From a checkpoint of a small transformer trained on Wikipedia.
Architecture: RMSNorm before each block, rotary positions, untied embeddings.
Each number is 200 + 30 x the weight over the matrix's rms, rounded and kept within 0 to 999. Layers, rows and columns count from 0.

# layer 5 MLP up, 1024x384, rms 0.0929, rows 1002-1020, columns 0-127
233,210,180,251,206,133,316,200,229,218,165,244,183,185,181,158,206,198,176,215,203,198,176,196,224,195,213,227,190,226,229,192,220,166,228,217,218,218,220,211,250,194,213,228,182,174,175,187,127,176,157,229,198,219,205,232,180,183,260,180,169,199,237,169,195,178,236,225,192,194,170,194,189,127,143,241,158,183,195,191,223,193,218,191,234,137,211,195,245,220,177,199,193,223,272,228,128,217,192,220,126,239,202,161,241,203,218,196,210,185,217,215,236,158,186,165,163,192,238,187,169,242,235,206,213,187,99,180
209,210,181,199,206,144,228,191,203,177,181,230,186,186,174,224,170,161,233,202,193,239,190,203,174,202,184,211,199,213,172,233,209,231,239,226,214,190,162,154,215,210,216,220,187,210,207,146,186,214,230,193,186,195,229,200,202,170,184,205,137,182,196,208,203,205,176,156,179,247,210,190,132,179,225,229,162,190,244,203,222,204,145,184,225,228,180,186,222,174,167,198,239,220,192,209,189,231,186,201,190,191,190,205,199,215,200,234,210,205,213,185,213,150,212,185,210,162,216,170,205,158,190,194,166,209,177,193
242,187,184,242,219,208,202,192,196,211,191,207,196,143,194,214,180,256,221,153,182,250,225,229,199,223,190,214,210,156,229,211,186,130,136,190,225,134,212,242,194,243,217,204,201,178,237,216,186,190,219,189,224,201,136,166,283,193,195,214,210,219,154,203,197,194,215,220,188,180,189,164,136,218,192,218,176,173,183,216,207,239,181,220,219,179,205,198,166,224,247,151,165,170,179,245,252,212,146,187,232,180,178,226,239,254,222,185,216,193,207,208,222,229,235,212,227,191,189,191,205,186,199,228,201,218,220,194
245,183,197,208,212,238,200,233,226,285,151,212,167,203,209,206,178,164,136,153,186,201,230,163,225,201,236,178,180,204,240,173,193,125,221,248,138,220,162,170,191,209,204,218,166,262,199,224,174,190,171,197,222,193,176,206,161,212,215,196,228,173,187,233,239,166,147,226,130,188,202,182,184,226,132,262,200,232,184,184,198,174,158,138,144,182,244,246,216,225,194,153,152,173,195,203,161,207,194,147,181,213,159,132,194,210,193,214,188,175,260,144,181,146,219,210,260,190,205,199,182,212,234,269,142,228,174,222
178,212,200,231,197,196,231,197,201,166,190,105,218,202,187,143,190,192,196,193,181,142,204,213,166,227,174,179,179,210,181,179,185,174,218,187,198,179,256,177,269,242,230,143,182,230,186,231,249,170,187,239,202,136,171,201,243,245,220,202,225,174,185,181,180,193,218,247,201,156,206,184,202,198,197,236,183,174,159,208,182,199,211,195,132,174,223,192,186,180,178,147,247,241,243,240,211,212,167,201,169,185,198,200,175,144,188,198,192,165,206,187,199,214,219,162,230,228,245,220,191,206,241,208,167,179,207,224
193,172,198,158,264,188,181,237,197,176,239,203,199,185,136,225,257,221,219,206,199,202,179,199,197,220,163,168,173,192,172,241,147,159,170,255,174,179,175,176,165,161,189,243,243,192,198,130,207,195,210,162,159,175,225,163,232,185,202,140,216,272,171,167,172,238,203,194,207,186,177,197,250,160,203,226,153,206,229,208,210,181,188,192,239,237,193,203,231,208,222,228,164,256,231,194,219,249,193,209,156,171,176,236,189,246,241,152,208,177,168,197,172,195,241,226,160,190,178,217,258,197,199,246,187,200,186,220
236,228,168,183,239,185,163,202,191,189,185,198,224,211,188,164,218,167,216,160,211,196,214,205,196,189,179,202,246,229,132,162,200,219,232,200,179,154,238,197,159,198,254,223,245,155,240,198,221,145,200,203,177,222,232,172,186,199,183,226,189,187,200,163,212,230,169,142,198,173,182,213,174,209,201,247,174,156,238,169,194,207,194,254,155,215,239,266,207,212,178,180,193,199,181,214,207,189,259,208,235,196,208,141,252,191,195,120,204,171,202,201,173,227,199,211,233,194,201,189,196,184,226,249,212,179,200,219
163,196,192,228,198,222,170,181,167,201,221,211,154,194,183,206,174,139,237,217,206,166,209,213,156,171,199,259,187,207,216,213,234,201,192,200,183,224,251,177,183,199,228,224,175,243,220,160,208,210,165,177,262,251,141,224,229,153,157,213,239,201,167,157,220,188,233,198,158,220,271,220,235,181,167,174,209,167,166,228,182,214,173,201,196,139,210,146,208,167,176,190,234,213,201,203,189,171,150,183,155,193,176,207,173,242,200,184,209,233,196,180,127,183,190,210,245,228,218,205,226,256,173,222,229,195,173,200
193,203,219,163,194,204,198,183,179,271,209,175,215,239,241,165,207,125,151,201,148,217,199,247,184,172,193,212,202,201,198,183,216,220,198,227,211,206,187,137,225,245,207,230,220,216,190,148,172,225,200,172,198,232,235,202,150,221,174,192,239,218,187,202,202,155,133,241,187,154,217,218,201,162,150,208,193,219,280,177,212,183,205,228,176,231,223,155,218,203,172,228,217,166,212,267,195,181,184,237,193,220,147,210,168,223,246,196,178,233,172,247,214,161,200,164,174,192,281,217,207,194,207,178,175,202,220,159
240,200,215,193,237,195,215,180,182,245,249,248,238,267,153,167,191,188,218,182,219,205,182,186,222,201,168,167,166,192,188,215,240,157,173,238,191,154,159,192,172,154,190,191,189,155,201,170,205,210,189,208,238,209,222,143,165,198,233,137,154,199,186,208,188,219,204,221,217,144,246,169,193,258,248,222,247,201,204,192,205,208,229,204,218,222,163,231,187,195,215,211,176,200,187,191,184,161,198,221,198,242,162,244,192,171,241,184,196,147,188,207,188,175,199,221,185,236,144,154,135,278,182,267,229,176,222,211
150,217,153,236,250,229,193,206,242,171,201,225,177,205,212,258,169,210,200,163,198,190,155,231,180,265,179,178,179,227,203,181,237,235,211,251,226,256,200,194,223,173,193,195,213,181,196,216,248,172,197,141,200,193,149,217,189,204,187,256,158,190,188,252,216,168,194,217,247,171,200,196,197,182,218,173,137,260,177,182,174,207,216,187,187,93,220,217,175,187,153,217,168,167,188,194,196,251,227,215,183,193,213,179,182,231,272,223,170,129,151,203,197,211,204,218,214,191,162,171,178,210,184,177,177,199,255,171
164,203,194,242,160,163,204,186,230,210,225,164,201,137,209,183,214,194,188,215,156,169,196,297,176,250,244,223,259,197,180,170,199,175,174,169,163,239,215,222,198,203,184,231,202,266,190,223,180,246,169,172,209,191,226,195,219,170,201,232,180,163,201,241,147,256,167,154,237,177,178,227,205,199,169,172,173,161,198,225,156,254,200,188,195,216,226,183,201,201,172,137,143,162,241,154,179,169,229,213,162,182,192,146,213,204,145,167,181,190,208,200,190,127,188,191,184,167,181,172,243,222,173,175,236,224,177,232
208,213,213,208,205,238,152,195,205,177,219,229,207,201,178,130,207,193,208,155,200,198,194,191,187,187,170,198,177,226,291,187,248,227,270,221,183,188,123,209,183,170,221,188,192,177,214,232,193,171,215,219,188,214,207,180,179,249,183,200,205,191,261,202,252,191,180,202,210,205,203,209,245,201,243,233,205,178,179,183,213,139,213,212,256,220,222,137,206,171,245,230,197,191,183,187,202,226,180,207,205,219,180,250,228,183,196,167,202,148,172,163,143,225,227,206,174,141,182,205,226,212,200,224,186,137,221,231
211,225,216,241,209,144,201,157,202,191,201,206,202,211,217,217,142,208,227,220,186,209,197,179,214,194,246,190,208,236,231,202,203,197,218,212,215,206,155,193,186,167,212,216,161,190,290,193,176,194,236,144,248,147,219,199,163,198,242,206,161,231,239,159,214,176,207,199,231,189,220,162,185,155,135,212,174,205,151,197,217,223,183,209,192,229,238,167,211,181,207,133,230,207,224,188,198,195,214,215,166,173,172,122,238,203,185,196,199,207,167,175,201,178,207,197,199,194,174,192,186,186,255,242,213,208,202,210
146,209,196,249,175,219,196,146,228,195,184,227,169,150,223,168,227,224,238,219,207,209,232,210,199,211,190,233,202,189,197,163,164,156,241,243,171,191,214,185,218,215,169,194,187,183,149,221,206,215,188,210,164,201,208,154,229,251,230,259,156,203,224,206,195,166,214,183,203,222,174,136,179,230,165,233,182,188,223,150,234,150,248,180,198,222,171,212,194,277,176,271,234,199,153,190,211,176,177,162,224,237,204,168,203,195,206,185,219,193,168,198,185,187,176,204,224,176,190,247,184,234,211,159,187,194,199,169
158,176,203,223,176,202,193,183,211,185,216,201,223,182,268,198,166,170,239,197,204,225,236,179,159,155,160,220,181,256,213,216,200,159,251,203,225,186,181,211,248,167,224,206,194,216,187,230,122,182,233,165,159,224,160,193,150,196,173,252,224,192,223,219,211,197,180,215,222,203,223,205,169,191,236,203,208,192,209,228,162,182,198,206,186,169,237,185,160,195,205,183,181,137,261,208,189,204,226,142,169,246,189,239,179,198,186,252,183,155,195,200,159,197,200,194,225,203,216,134,170,215,167,230,175,216,201,162
185,155,179,204,171,160,188,200,191,242,215,220,150,237,181,200,200,205,185,214,238,197,208,219,197,278,142,225,186,200,167,217,187,162,200,225,236,129,265,231,264,206,196,186,215,234,187,211,189,174,205,223,184,197,158,197,190,240,190,201,223,229,213,167,192,235,215,184,199,160,227,152,147,150,242,150,204,241,171,236,233,188,188,188,139,171,229,184,209,197,188,174,173,257,141,196,122,234,168,212,221,233,235,181,207,182,185,232,161,231,189,149,158,190,223,202,207,182,210,214,172,203,155,198,228,273,223,171
221,211,140,189,181,218,266,246,167,222,238,176,212,235,239,237,181,252,191,210,195,180,220,213,253,204,191,161,211,183,238,200,185,161,182,153,169,215,257,165,164,163,165,206,184,153,197,211,241,160,184,196,159,134,185,218,194,212,178,196,221,200,228,150,261,197,145,180,189,159,218,179,206,203,166,189,133,178,183,162,243,209,162,136,206,196,190,180,219,185,187,146,202,195,236,216,137,179,228,151,187,236,204,157,202,194,206,215,175,176,207,166,199,215,160,232,131,184,203,217,199,171,194,193,135,163,171,236
217,170,189,211,135,223,212,251,212,184,204,153,190,201,191,194,183,169,236,214,198,179,135,185,194,181,203,185,227,209,178,214,134,147,186,198,180,187,264,221,117,220,242,190,141,189,194,265,149,173,288,229,124,209,200,170,188,217,262,195,173,135,196,206,178,208,236,205,245,164,162,226,228,243,175,198,228,231,179,144,212,159,208,190,258,209,213,208,158,209,210,195,271,220,230,198,111,173,215,216,206,209,186,242,204,193,196,167,206,185,187,149,186,243,171,145,199,172,234,206,204,198,157,214,210,238,231,218
# layer 5 MLP down (transposed), 1024x384, rms 0.0902, rows 1002-1019, columns 0-127
172,195,134,225,253,173,225,204,225,254,235,177,228,255,208,200,227,221,237,193,152,172,139,191,221,169,243,185,212,212,199,220,170,201,219,261,171,201,246,199,217,192,219,185,218,218,219,193,123,218,224,248,202,152,194,171,185,207,140,173,233,211,206,268,214,195,235,185,194,222,179,232,253,180,160,245,212,166,226,166,199,192,217,168,189,265,229,167,266,222,188,193,279,222,194,198,166,180,245,190,212,245,174,161,208,154,183,260,163,168,216,198,193,220,159,204,196,178,169,228,174,178,167,179,170,167,210,175
213,205,196,240,176,211,206,227,171,155,193,183,208,214,153,242,216,151,189,241,177,221,210,190,198,194,227,192,239,194,241,238,176,198,165,159,235,155,164,222,157,201,231,234,204,269,195,230,237,200,183,210,219,168,209,184,206,183,213,237,170,233,191,170,172,171,180,207,190,164,226,200,199,202,202,255,250,184,204,144,275,169,164,197,168,216,202,252,192,182,145,229,212,194,210,159,208,264,196,196,206,242,224,264,164,207,145,148,201,222,200,206,187,200,198,249,203,149,219,239,185,188,190,221,193,162,137,204
196,258,163,213,212,187,170,247,215,189,234,165,195,177,179,198,219,190,214,221,166,180,227,139,226,236,235,164,218,176,222,140,231,180,198,216,209,238,159,179,177,228,145,232,196,198,223,245,167,212,190,210,189,141,228,178,152,272,219,171,206,143,184,200,189,208,228,247,228,223,202,182,173,223,196,197,207,276,168,219,220,198,229,200,200,204,171,207,201,213,226,227,207,228,237,259,204,212,170,202,219,192,227,193,195,200,206,167,202,186,153,249,188,173,208,175,192,170,170,246,243,221,175,213,225,228,236,210
218,147,200,200,209,183,188,195,235,208,178,206,200,223,175,238,209,192,240,176,211,188,232,187,202,298,243,252,207,212,211,208,195,199,191,230,233,186,152,180,191,177,198,193,225,174,198,155,222,189,208,245,178,224,205,194,210,183,194,167,198,177,144,190,248,172,170,232,160,198,204,179,203,202,170,202,194,227,196,162,247,193,141,192,171,176,148,208,196,202,159,264,140,151,177,203,196,176,190,213,213,220,175,212,210,212,234,174,263,201,180,191,212,198,215,252,204,227,238,160,177,267,161,139,189,295,202,233
228,207,201,151,162,210,183,186,235,181,189,154,227,224,167,173,195,226,181,187,201,167,247,213,214,258,212,192,187,211,177,156,153,230,205,156,159,248,223,231,192,203,196,201,172,230,204,228,229,205,212,180,167,157,265,240,165,199,178,189,166,231,214,203,193,238,178,244,191,192,181,210,193,232,246,218,205,206,165,222,197,200,197,229,189,134,213,192,266,218,222,193,193,212,208,250,202,168,182,144,260,224,233,242,205,181,206,178,197,161,228,177,256,164,174,153,195,194,236,178,282,197,238,204,163,228,191,257
243,234,181,211,265,216,190,192,189,231,210,153,198,228,252,222,222,130,187,197,134,190,192,204,215,240,181,217,216,180,235,219,190,206,223,170,185,207,183,183,227,225,162,224,204,207,215,210,191,227,248,236,206,171,179,211,204,222,186,213,213,210,270,225,199,190,162,166,154,230,189,177,225,202,237,208,161,229,246,182,187,195,167,141,277,214,208,191,224,265,208,176,238,243,183,186,215,254,273,229,158,271,198,166,262,202,172,182,185,189,215,180,225,206,204,194,249,219,225,204,159,235,231,195,162,245,212,183
126,236,173,217,206,135,179,236,247,206,188,225,231,234,130,253,243,216,238,180,229,182,214,179,183,222,186,159,179,244,177,197,206,210,184,202,221,201,242,225,170,260,211,202,195,211,203,193,153,207,199,191,205,214,190,180,151,205,190,183,201,239,229,192,280,227,169,155,175,129,188,189,174,184,234,224,222,182,200,217,188,214,234,236,179,205,217,203,213,205,232,194,178,167,204,157,230,212,202,224,205,213,232,203,168,148,219,208,193,179,228,171,186,222,257,199,190,213,219,223,160,234,160,180,203,253,162,202
155,203,202,204,179,163,183,135,202,210,236,210,266,189,266,216,143,207,188,211,188,167,197,260,210,220,201,173,234,242,180,211,199,186,218,208,184,269,214,177,208,231,217,180,177,250,194,155,237,174,199,221,214,187,163,207,278,212,241,208,180,177,226,222,194,158,256,190,208,189,215,233,211,220,210,211,186,195,156,202,267,211,177,197,236,209,197,201,265,211,175,174,219,180,207,233,251,212,219,226,219,222,164,199,178,237,221,200,208,174,172,226,187,186,212,174,259,158,220,212,169,155,219,232,170,245,189,196
160,214,198,219,186,248,210,229,216,167,180,192,217,220,166,209,191,229,169,218,235,156,201,235,215,256,178,182,186,209,249,229,153,148,172,164,199,158,195,232,206,239,165,142,264,157,212,141,216,229,186,223,185,222,246,133,152,183,236,223,170,151,184,185,173,225,191,168,220,203,197,202,260,223,188,176,160,234,182,196,166,177,214,194,165,213,187,218,191,147,192,215,175,248,161,241,200,217,198,206,210,229,190,189,196,183,214,138,203,196,196,215,165,188,201,124,196,250,217,194,228,193,232,278,220,177,144,199
209,227,203,192,218,216,242,192,199,195,196,187,193,173,196,227,199,211,211,198,178,205,215,205,234,177,214,206,176,205,170,231,164,187,177,213,144,221,222,156,164,185,148,214,233,171,244,178,227,204,182,190,181,217,188,201,239,197,177,236,225,149,170,166,235,178,216,221,183,163,150,183,234,240,195,209,214,166,187,190,98,140,166,170,164,194,185,209,154,212,192,201,174,181,205,206,229,279,184,220,224,224,200,181,164,186,211,178,219,208,223,168,198,213,233,203,205,178,127,140,241,199,240,233,177,185,204,190
191,204,228,225,168,225,192,215,208,145,180,194,194,213,210,251,158,157,116,246,208,226,199,175,231,190,164,150,212,194,144,212,167,190,187,184,190,154,196,251,196,259,210,160,195,185,172,239,179,262,238,266,130,150,258,174,245,200,194,192,257,244,212,191,183,152,200,185,151,211,249,217,188,192,233,225,192,154,181,198,189,185,215,236,221,191,260,183,187,158,246,253,204,237,174,224,194,175,233,186,162,163,259,196,224,198,179,190,238,207,237,211,220,247,194,165,248,180,212,205,162,241,182,213,215,164,174,196
206,201,217,252,184,245,224,160,222,165,219,162,205,240,228,222,214,222,182,173,264,137,184,222,142,209,177,184,183,295,233,247,200,273,195,205,190,192,238,270,179,214,213,169,257,189,189,160,199,243,195,185,244,168,174,217,245,164,224,229,181,232,188,198,208,218,205,218,187,200,181,196,182,272,163,179,146,191,199,261,193,156,232,214,215,245,155,194,212,201,161,165,175,246,220,202,171,217,205,222,197,126,198,182,207,187,164,157,251,195,179,227,260,205,191,181,160,283,214,231,226,253,195,260,191,215,201,181
210,225,168,252,212,220,271,178,184,250,188,192,234,245,191,230,255,246,182,217,229,263,197,216,206,194,209,206,170,222,189,179,173,184,214,240,217,180,223,159,279,192,220,186,186,179,216,216,189,237,183,194,215,226,215,198,216,190,200,190,237,243,187,243,162,166,192,231,190,232,197,186,195,172,224,175,215,177,193,240,233,209,179,231,196,102,200,166,241,195,188,148,245,226,216,258,205,203,256,200,222,156,197,157,200,185,168,244,207,170,184,241,217,136,203,179,105,173,197,193,200,192,161,170,143,240,189,196
209,175,162,224,199,177,213,207,232,225,173,198,198,180,180,220,199,216,202,187,236,192,189,213,210,224,187,177,231,170,218,230,226,198,195,222,185,204,237,185,180,187,163,158,222,194,134,219,213,210,232,203,168,224,237,191,215,193,175,237,191,209,184,244,169,216,149,244,168,240,223,197,218,243,226,173,208,191,221,197,206,181,198,150,253,197,181,221,197,222,169,261,197,207,204,204,192,158,194,209,210,233,159,249,178,159,171,229,182,182,175,226,172,209,200,198,178,178,195,176,175,189,109,235,202,204,207,209
182,159,170,183,214,155,217,158,223,134,197,237,200,209,185,209,216,125,172,172,202,161,164,203,151,208,186,215,211,257,188,156,188,197,220,193,226,183,187,229,217,207,213,170,144,204,163,211,186,196,178,174,183,173,195,237,211,220,200,195,213,227,216,237,163,245,172,182,122,221,231,243,203,240,161,158,153,195,196,208,202,218,198,170,211,195,225,149,196,246,243,247,184,212,233,208,185,176,202,225,188,143,184,217,180,205,164,242,156,183,256,197,194,178,256,176,162,150,188,235,161,210,211,203,213,210,238,221
146,203,186,198,186,187,250,230,154,202,195,196,211,198,150,150,214,169,220,142,185,134,228,181,264,201,183,218,202,183,190,160,208,263,195,187,202,178,219,158,215,219,185,194,182,219,168,208,204,256,195,239,228,188,224,221,212,154,165,181,245,191,98,202,159,226,133,228,243,174,186,178,174,170,247,187,194,168,213,241,210,195,230,184,208,196,196,252,179,206,192,183,214,218,210,197,163,185,225,136,200,207,188,173,196,218,164,226,229,234,149,181,143,176,208,207,221,220,229,228,150,179,182,202,205,199,208,164
208,132,190,189,206,209,148,116,224,225,198,202,154,174,191,207,239,226,192,245,210,173,224,190,250,200,190,191,195,217,216,218,247,186,276,143,211,201,174,176,197,177,196,240,201,167,219,243,188,242,226,165,234,180,241,224,186,281,218,255,244,193,125,196,189,192,158,220,192,139,234,200,145,196,234,198,247,233,207,246,250,183,151,211,166,143,200,232,170,158,212,228,217,219,182,238,156,177,211,159,184,200,148,229,132,182,165,177,137,208,216,181,207,127,190,182,258,184,253,168,202,219,172,221,200,230,229,246
194,226,166,212,205,219,196,202,231,203,248,181,137,215,177,209,225,245,236,221,174,155,191,186,194,251,177,179,206,195,208,197,166,204,209,162,180,199,132,184,152,176,194,222,275,205,235,210,234,213,216,157,215,238,197,180,227,221,158,197,172,229,174,244,192,195,209,187,230,202,235,167,192,238,234,233,193,217,268,171,222,185,205,167,205,198,180,175,185,151,242,211,232,227,198,178,226,216,253,181,217,191,207,196,254,212,199,176,207,201,187,237,223,167,212,225,147,202,214,184,196,212,155,185,212,177,211,195
# layer 5 MLP gate, 1024x384, rms 0.0874, rows 1003-1020, columns 0-127
175,209,218,153,236,235,201,248,212,182,210,224,153,182,244,173,214,174,178,212,203,232,168,176,191,250,205,228,234,197,205,281,194,217,180,206,242,226,166,229,202,180,224,196,219,229,229,149,262,142,163,203,177,203,199,198,180,219,211,184,143,152,233,206,170,220,190,242,198,179,205,181,191,193,224,186,148,151,212,182,200,174,182,180,213,172,189,234,248,210,203,170,217,179,146,239,219,230,202,173,204,232,164,214,157,214,186,227,185,181,177,182,159,204,216,207,157,239,210,193,207,153,195,221,185,166,230,151
215,215,230,201,241,167,200,224,194,228,225,200,193,197,177,227,176,185,206,157,244,244,228,186,158,246,205,180,190,229,192,107,194,255,205,213,205,238,167,192,190,243,257,195,256,158,233,154,171,205,183,194,231,134,169,203,165,176,250,228,226,193,255,241,186,236,227,206,228,226,266,175,225,178,195,181,194,189,272,197,196,194,185,249,227,165,188,172,186,239,242,212,164,253,204,191,149,179,220,232,194,240,258,244,238,225,174,192,242,187,209,202,222,229,201,242,223,245,186,146,190,205,179,184,153,172,227,230
194,191,201,190,190,193,197,216,162,177,181,216,290,182,180,196,237,232,201,259,147,207,239,226,155,215,220,207,191,202,187,207,172,205,216,163,145,208,208,270,180,202,225,248,258,158,210,175,208,242,161,206,185,234,236,214,193,147,225,267,216,192,173,179,165,196,185,240,228,202,214,157,190,189,207,178,158,181,189,185,163,220,161,225,250,256,160,159,187,248,173,253,277,240,192,209,183,176,194,200,255,232,224,268,221,169,219,219,198,205,211,183,262,227,141,155,156,282,139,183,238,228,204,151,170,208,226,157
252,223,180,182,192,233,113,214,193,196,224,240,160,167,161,193,218,164,207,214,159,200,153,205,167,205,181,216,191,215,223,185,176,248,198,232,204,196,172,227,115,177,210,199,195,158,193,192,189,250,152,241,150,239,253,198,222,216,189,200,177,123,197,214,196,216,202,253,169,192,211,228,200,198,206,207,176,202,229,206,191,205,188,215,218,253,210,146,210,161,235,206,156,173,175,148,249,190,181,198,163,176,232,170,274,177,211,175,231,209,163,161,211,204,170,222,160,221,161,207,187,140,235,174,211,219,233,183
228,242,182,199,189,168,239,215,213,191,168,233,232,199,194,241,249,212,252,159,201,240,214,215,141,200,206,162,194,203,207,220,211,218,151,249,160,170,163,213,170,158,222,166,170,174,231,197,237,205,201,218,165,203,183,178,164,200,231,205,197,224,227,161,191,186,251,171,190,151,218,195,271,183,166,139,186,197,187,179,222,206,182,158,228,191,186,182,152,184,215,204,185,240,239,237,180,222,183,209,207,259,155,209,176,193,228,157,204,211,203,220,189,146,226,148,133,205,202,191,221,194,169,226,203,194,203,184
236,201,207,204,163,235,140,189,248,186,201,250,214,239,177,181,200,198,249,210,213,199,211,166,188,170,228,191,192,196,247,211,189,209,271,211,219,183,194,175,183,203,168,220,229,178,205,211,151,223,214,270,194,227,167,168,237,196,220,184,181,195,185,201,269,182,213,267,141,138,216,183,190,206,167,190,187,185,195,192,189,178,196,204,213,183,195,205,229,212,170,198,168,198,177,184,183,233,195,179,248,248,211,206,219,199,189,165,223,180,194,188,178,177,240,175,177,216,189,221,191,211,141,199,142,182,193,210
209,232,189,133,163,206,212,102,160,183,215,227,186,207,188,179,223,162,115,195,218,180,184,245,231,172,207,214,204,217,227,226,197,161,243,199,179,253,205,217,219,189,190,176,189,221,189,190,199,152,171,238,185,188,185,192,195,201,256,220,206,185,218,193,238,212,252,188,186,253,243,204,185,202,216,170,207,187,228,145,157,231,174,211,249,247,180,173,219,199,219,218,163,184,170,169,190,201,224,242,200,187,277,242,200,191,157,200,274,182,232,187,194,216,191,265,223,196,195,231,180,168,204,207,144,170,180,225
236,261,222,235,192,265,169,185,208,194,195,173,158,180,154,212,212,193,206,224,240,182,181,188,229,210,265,207,180,164,193,241,233,161,215,163,221,206,186,215,221,158,192,185,232,191,247,214,210,266,223,228,196,214,205,214,231,203,214,211,163,223,214,225,161,149,171,181,190,179,227,193,183,122,168,194,212,199,191,194,174,197,209,200,218,171,198,294,213,228,223,227,216,200,215,210,181,205,193,239,210,222,216,191,242,173,147,172,163,201,141,230,182,144,212,192,233,243,185,183,185,212,233,210,203,184,252,200
203,230,140,193,212,192,182,184,168,233,219,211,167,242,198,186,259,205,206,275,218,256,179,205,135,196,179,196,237,257,191,216,191,180,171,212,202,197,115,200,186,214,215,110,156,134,216,197,187,215,200,233,176,206,222,193,174,221,191,224,166,173,142,199,222,248,207,192,254,203,229,189,205,253,257,191,200,222,179,192,160,209,174,202,171,227,186,140,175,217,149,182,178,204,195,221,186,234,196,203,233,220,212,243,256,211,206,202,239,205,194,123,225,191,237,225,197,242,206,181,204,194,233,201,172,247,241,174
199,195,188,198,173,205,240,214,206,267,200,166,213,233,219,196,181,186,203,216,197,218,204,257,151,160,201,205,203,242,202,216,179,177,252,235,216,196,167,221,185,205,223,184,206,238,206,186,187,156,193,196,235,188,196,222,188,206,219,158,206,199,241,182,167,178,193,198,182,171,170,200,210,200,254,196,191,222,156,203,167,178,219,161,155,208,229,159,213,178,173,222,226,160,219,218,207,204,255,199,119,199,214,249,231,145,199,219,199,252,238,213,204,162,185,213,197,194,172,207,153,202,257,212,174,163,217,229
243,226,143,179,204,226,228,190,201,110,113,193,242,202,204,168,220,177,312,159,209,213,185,211,206,141,152,220,205,256,219,214,202,187,200,171,201,220,137,188,205,205,198,197,197,193,169,219,173,211,224,220,176,194,143,169,241,139,233,157,198,180,194,136,268,159,178,156,193,193,181,180,177,215,190,176,201,213,232,193,212,227,180,211,221,247,200,204,211,168,199,198,159,143,221,218,165,217,163,218,174,229,157,177,243,222,179,182,197,200,158,187,158,248,162,230,206,249,243,211,183,171,235,222,215,177,204,198
169,220,225,258,187,214,232,162,189,210,203,212,233,221,169,212,255,191,219,192,195,173,191,207,168,220,201,188,215,249,222,147,174,189,194,214,217,165,159,210,221,242,176,230,134,183,222,193,230,228,178,227,204,173,216,198,240,211,196,147,249,242,222,191,293,200,242,229,199,201,225,202,145,191,243,206,231,183,170,211,176,168,247,175,204,148,224,151,193,206,233,207,192,204,181,209,196,178,231,209,173,177,204,197,231,163,199,252,214,179,200,197,206,144,213,238,160,154,158,182,222,140,152,172,177,225,197,219
226,216,217,165,214,193,152,233,214,176,190,212,164,175,184,243,223,172,224,202,187,211,230,192,171,176,230,207,139,178,197,198,173,217,207,161,227,200,119,215,180,199,212,236,174,188,225,195,208,242,195,167,265,207,175,195,186,185,215,220,173,206,172,186,170,194,184,200,216,190,180,179,220,173,164,194,143,190,127,204,222,220,196,164,197,157,217,144,118,156,203,129,188,203,188,238,204,247,263,173,219,196,233,225,219,233,251,204,210,229,231,159,239,184,219,140,241,247,211,201,201,191,248,172,215,282,184,202
213,142,218,282,173,194,248,160,219,195,247,198,187,259,149,211,234,179,222,211,164,173,162,171,242,203,204,193,199,188,150,215,209,222,172,188,200,202,120,167,204,236,221,212,193,210,232,245,199,231,189,201,174,235,200,217,175,210,243,198,226,208,173,192,182,184,246,170,225,215,145,237,176,284,219,193,226,197,231,195,177,195,150,227,235,167,176,184,144,259,208,182,221,223,147,227,221,174,173,188,237,232,173,215,152,210,196,206,243,218,197,150,252,180,193,242,237,184,176,220,130,234,208,191,197,267,187,223
192,155,207,197,176,163,197,201,178,197,209,192,261,244,215,196,202,195,169,222,149,187,270,173,179,197,191,187,197,224,210,169,178,170,147,219,208,213,211,229,214,261,216,161,185,191,177,173,224,191,210,208,188,144,239,211,175,240,181,129,187,197,239,206,147,189,196,173,228,189,143,223,199,199,195,194,187,222,218,190,190,182,211,163,173,189,215,186,174,263,248,176,233,230,204,210,210,203,158,201,252,203,235,192,157,209,235,256,222,172,200,224,155,187,195,159,145,201,201,213,212,165,220,265,193,201,203,221
171,203,174,201,233,236,168,181,124,168,190,210,178,183,169,215,189,238,181,220,196,225,167,209,212,222,193,170,178,251,249,221,186,184,222,185,211,193,202,236,141,230,221,225,216,189,258,218,204,171,206,238,216,273,261,178,237,173,219,183,231,165,216,116,191,218,168,256,170,224,199,200,178,216,255,212,186,203,183,182,158,190,225,194,243,147,205,208,246,220,207,185,203,200,176,123,192,234,200,149,187,271,207,216,260,189,168,217,171,199,243,209,177,191,196,186,238,159,154,199,197,172,221,203,214,219,208,225
224,198,192,207,203,173,223,196,180,190,172,200,260,224,199,244,218,179,187,210,219,194,194,204,184,239,240,215,241,222,214,204,182,189,161,188,190,179,194,188,139,201,194,223,160,139,202,169,252,180,228,186,192,202,193,174,253,213,234,175,166,210,204,173,243,232,241,146,225,179,173,227,195,208,191,188,223,237,212,153,206,172,182,185,212,209,193,197,246,152,235,175,220,198,194,267,163,220,287,251,183,245,195,204,227,176,214,164,172,158,253,206,172,217,151,241,170,243,165,249,210,182,156,242,201,212,196,184
194,251,202,224,175,192,214,235,188,220,213,177,231,180,183,259,195,215,197,239,182,188,224,187,213,194,189,256,154,157,219,189,196,225,222,237,202,167,219,258,208,185,222,211,191,224,241,205,169,221,182,208,222,170,191,232,208,227,191,159,186,187,277,198,259,237,208,224,190,208,141,190,203,234,208,174,201,226,226,207,169,161,192,232,231,178,174,211,193,207,219,164,160,200,235,256,180,142,192,173,160,211,193,252,177,172,168,206,283,176,169,186,192,227,180,221,151,214,162,243,178,180,169,204,201,157,182,197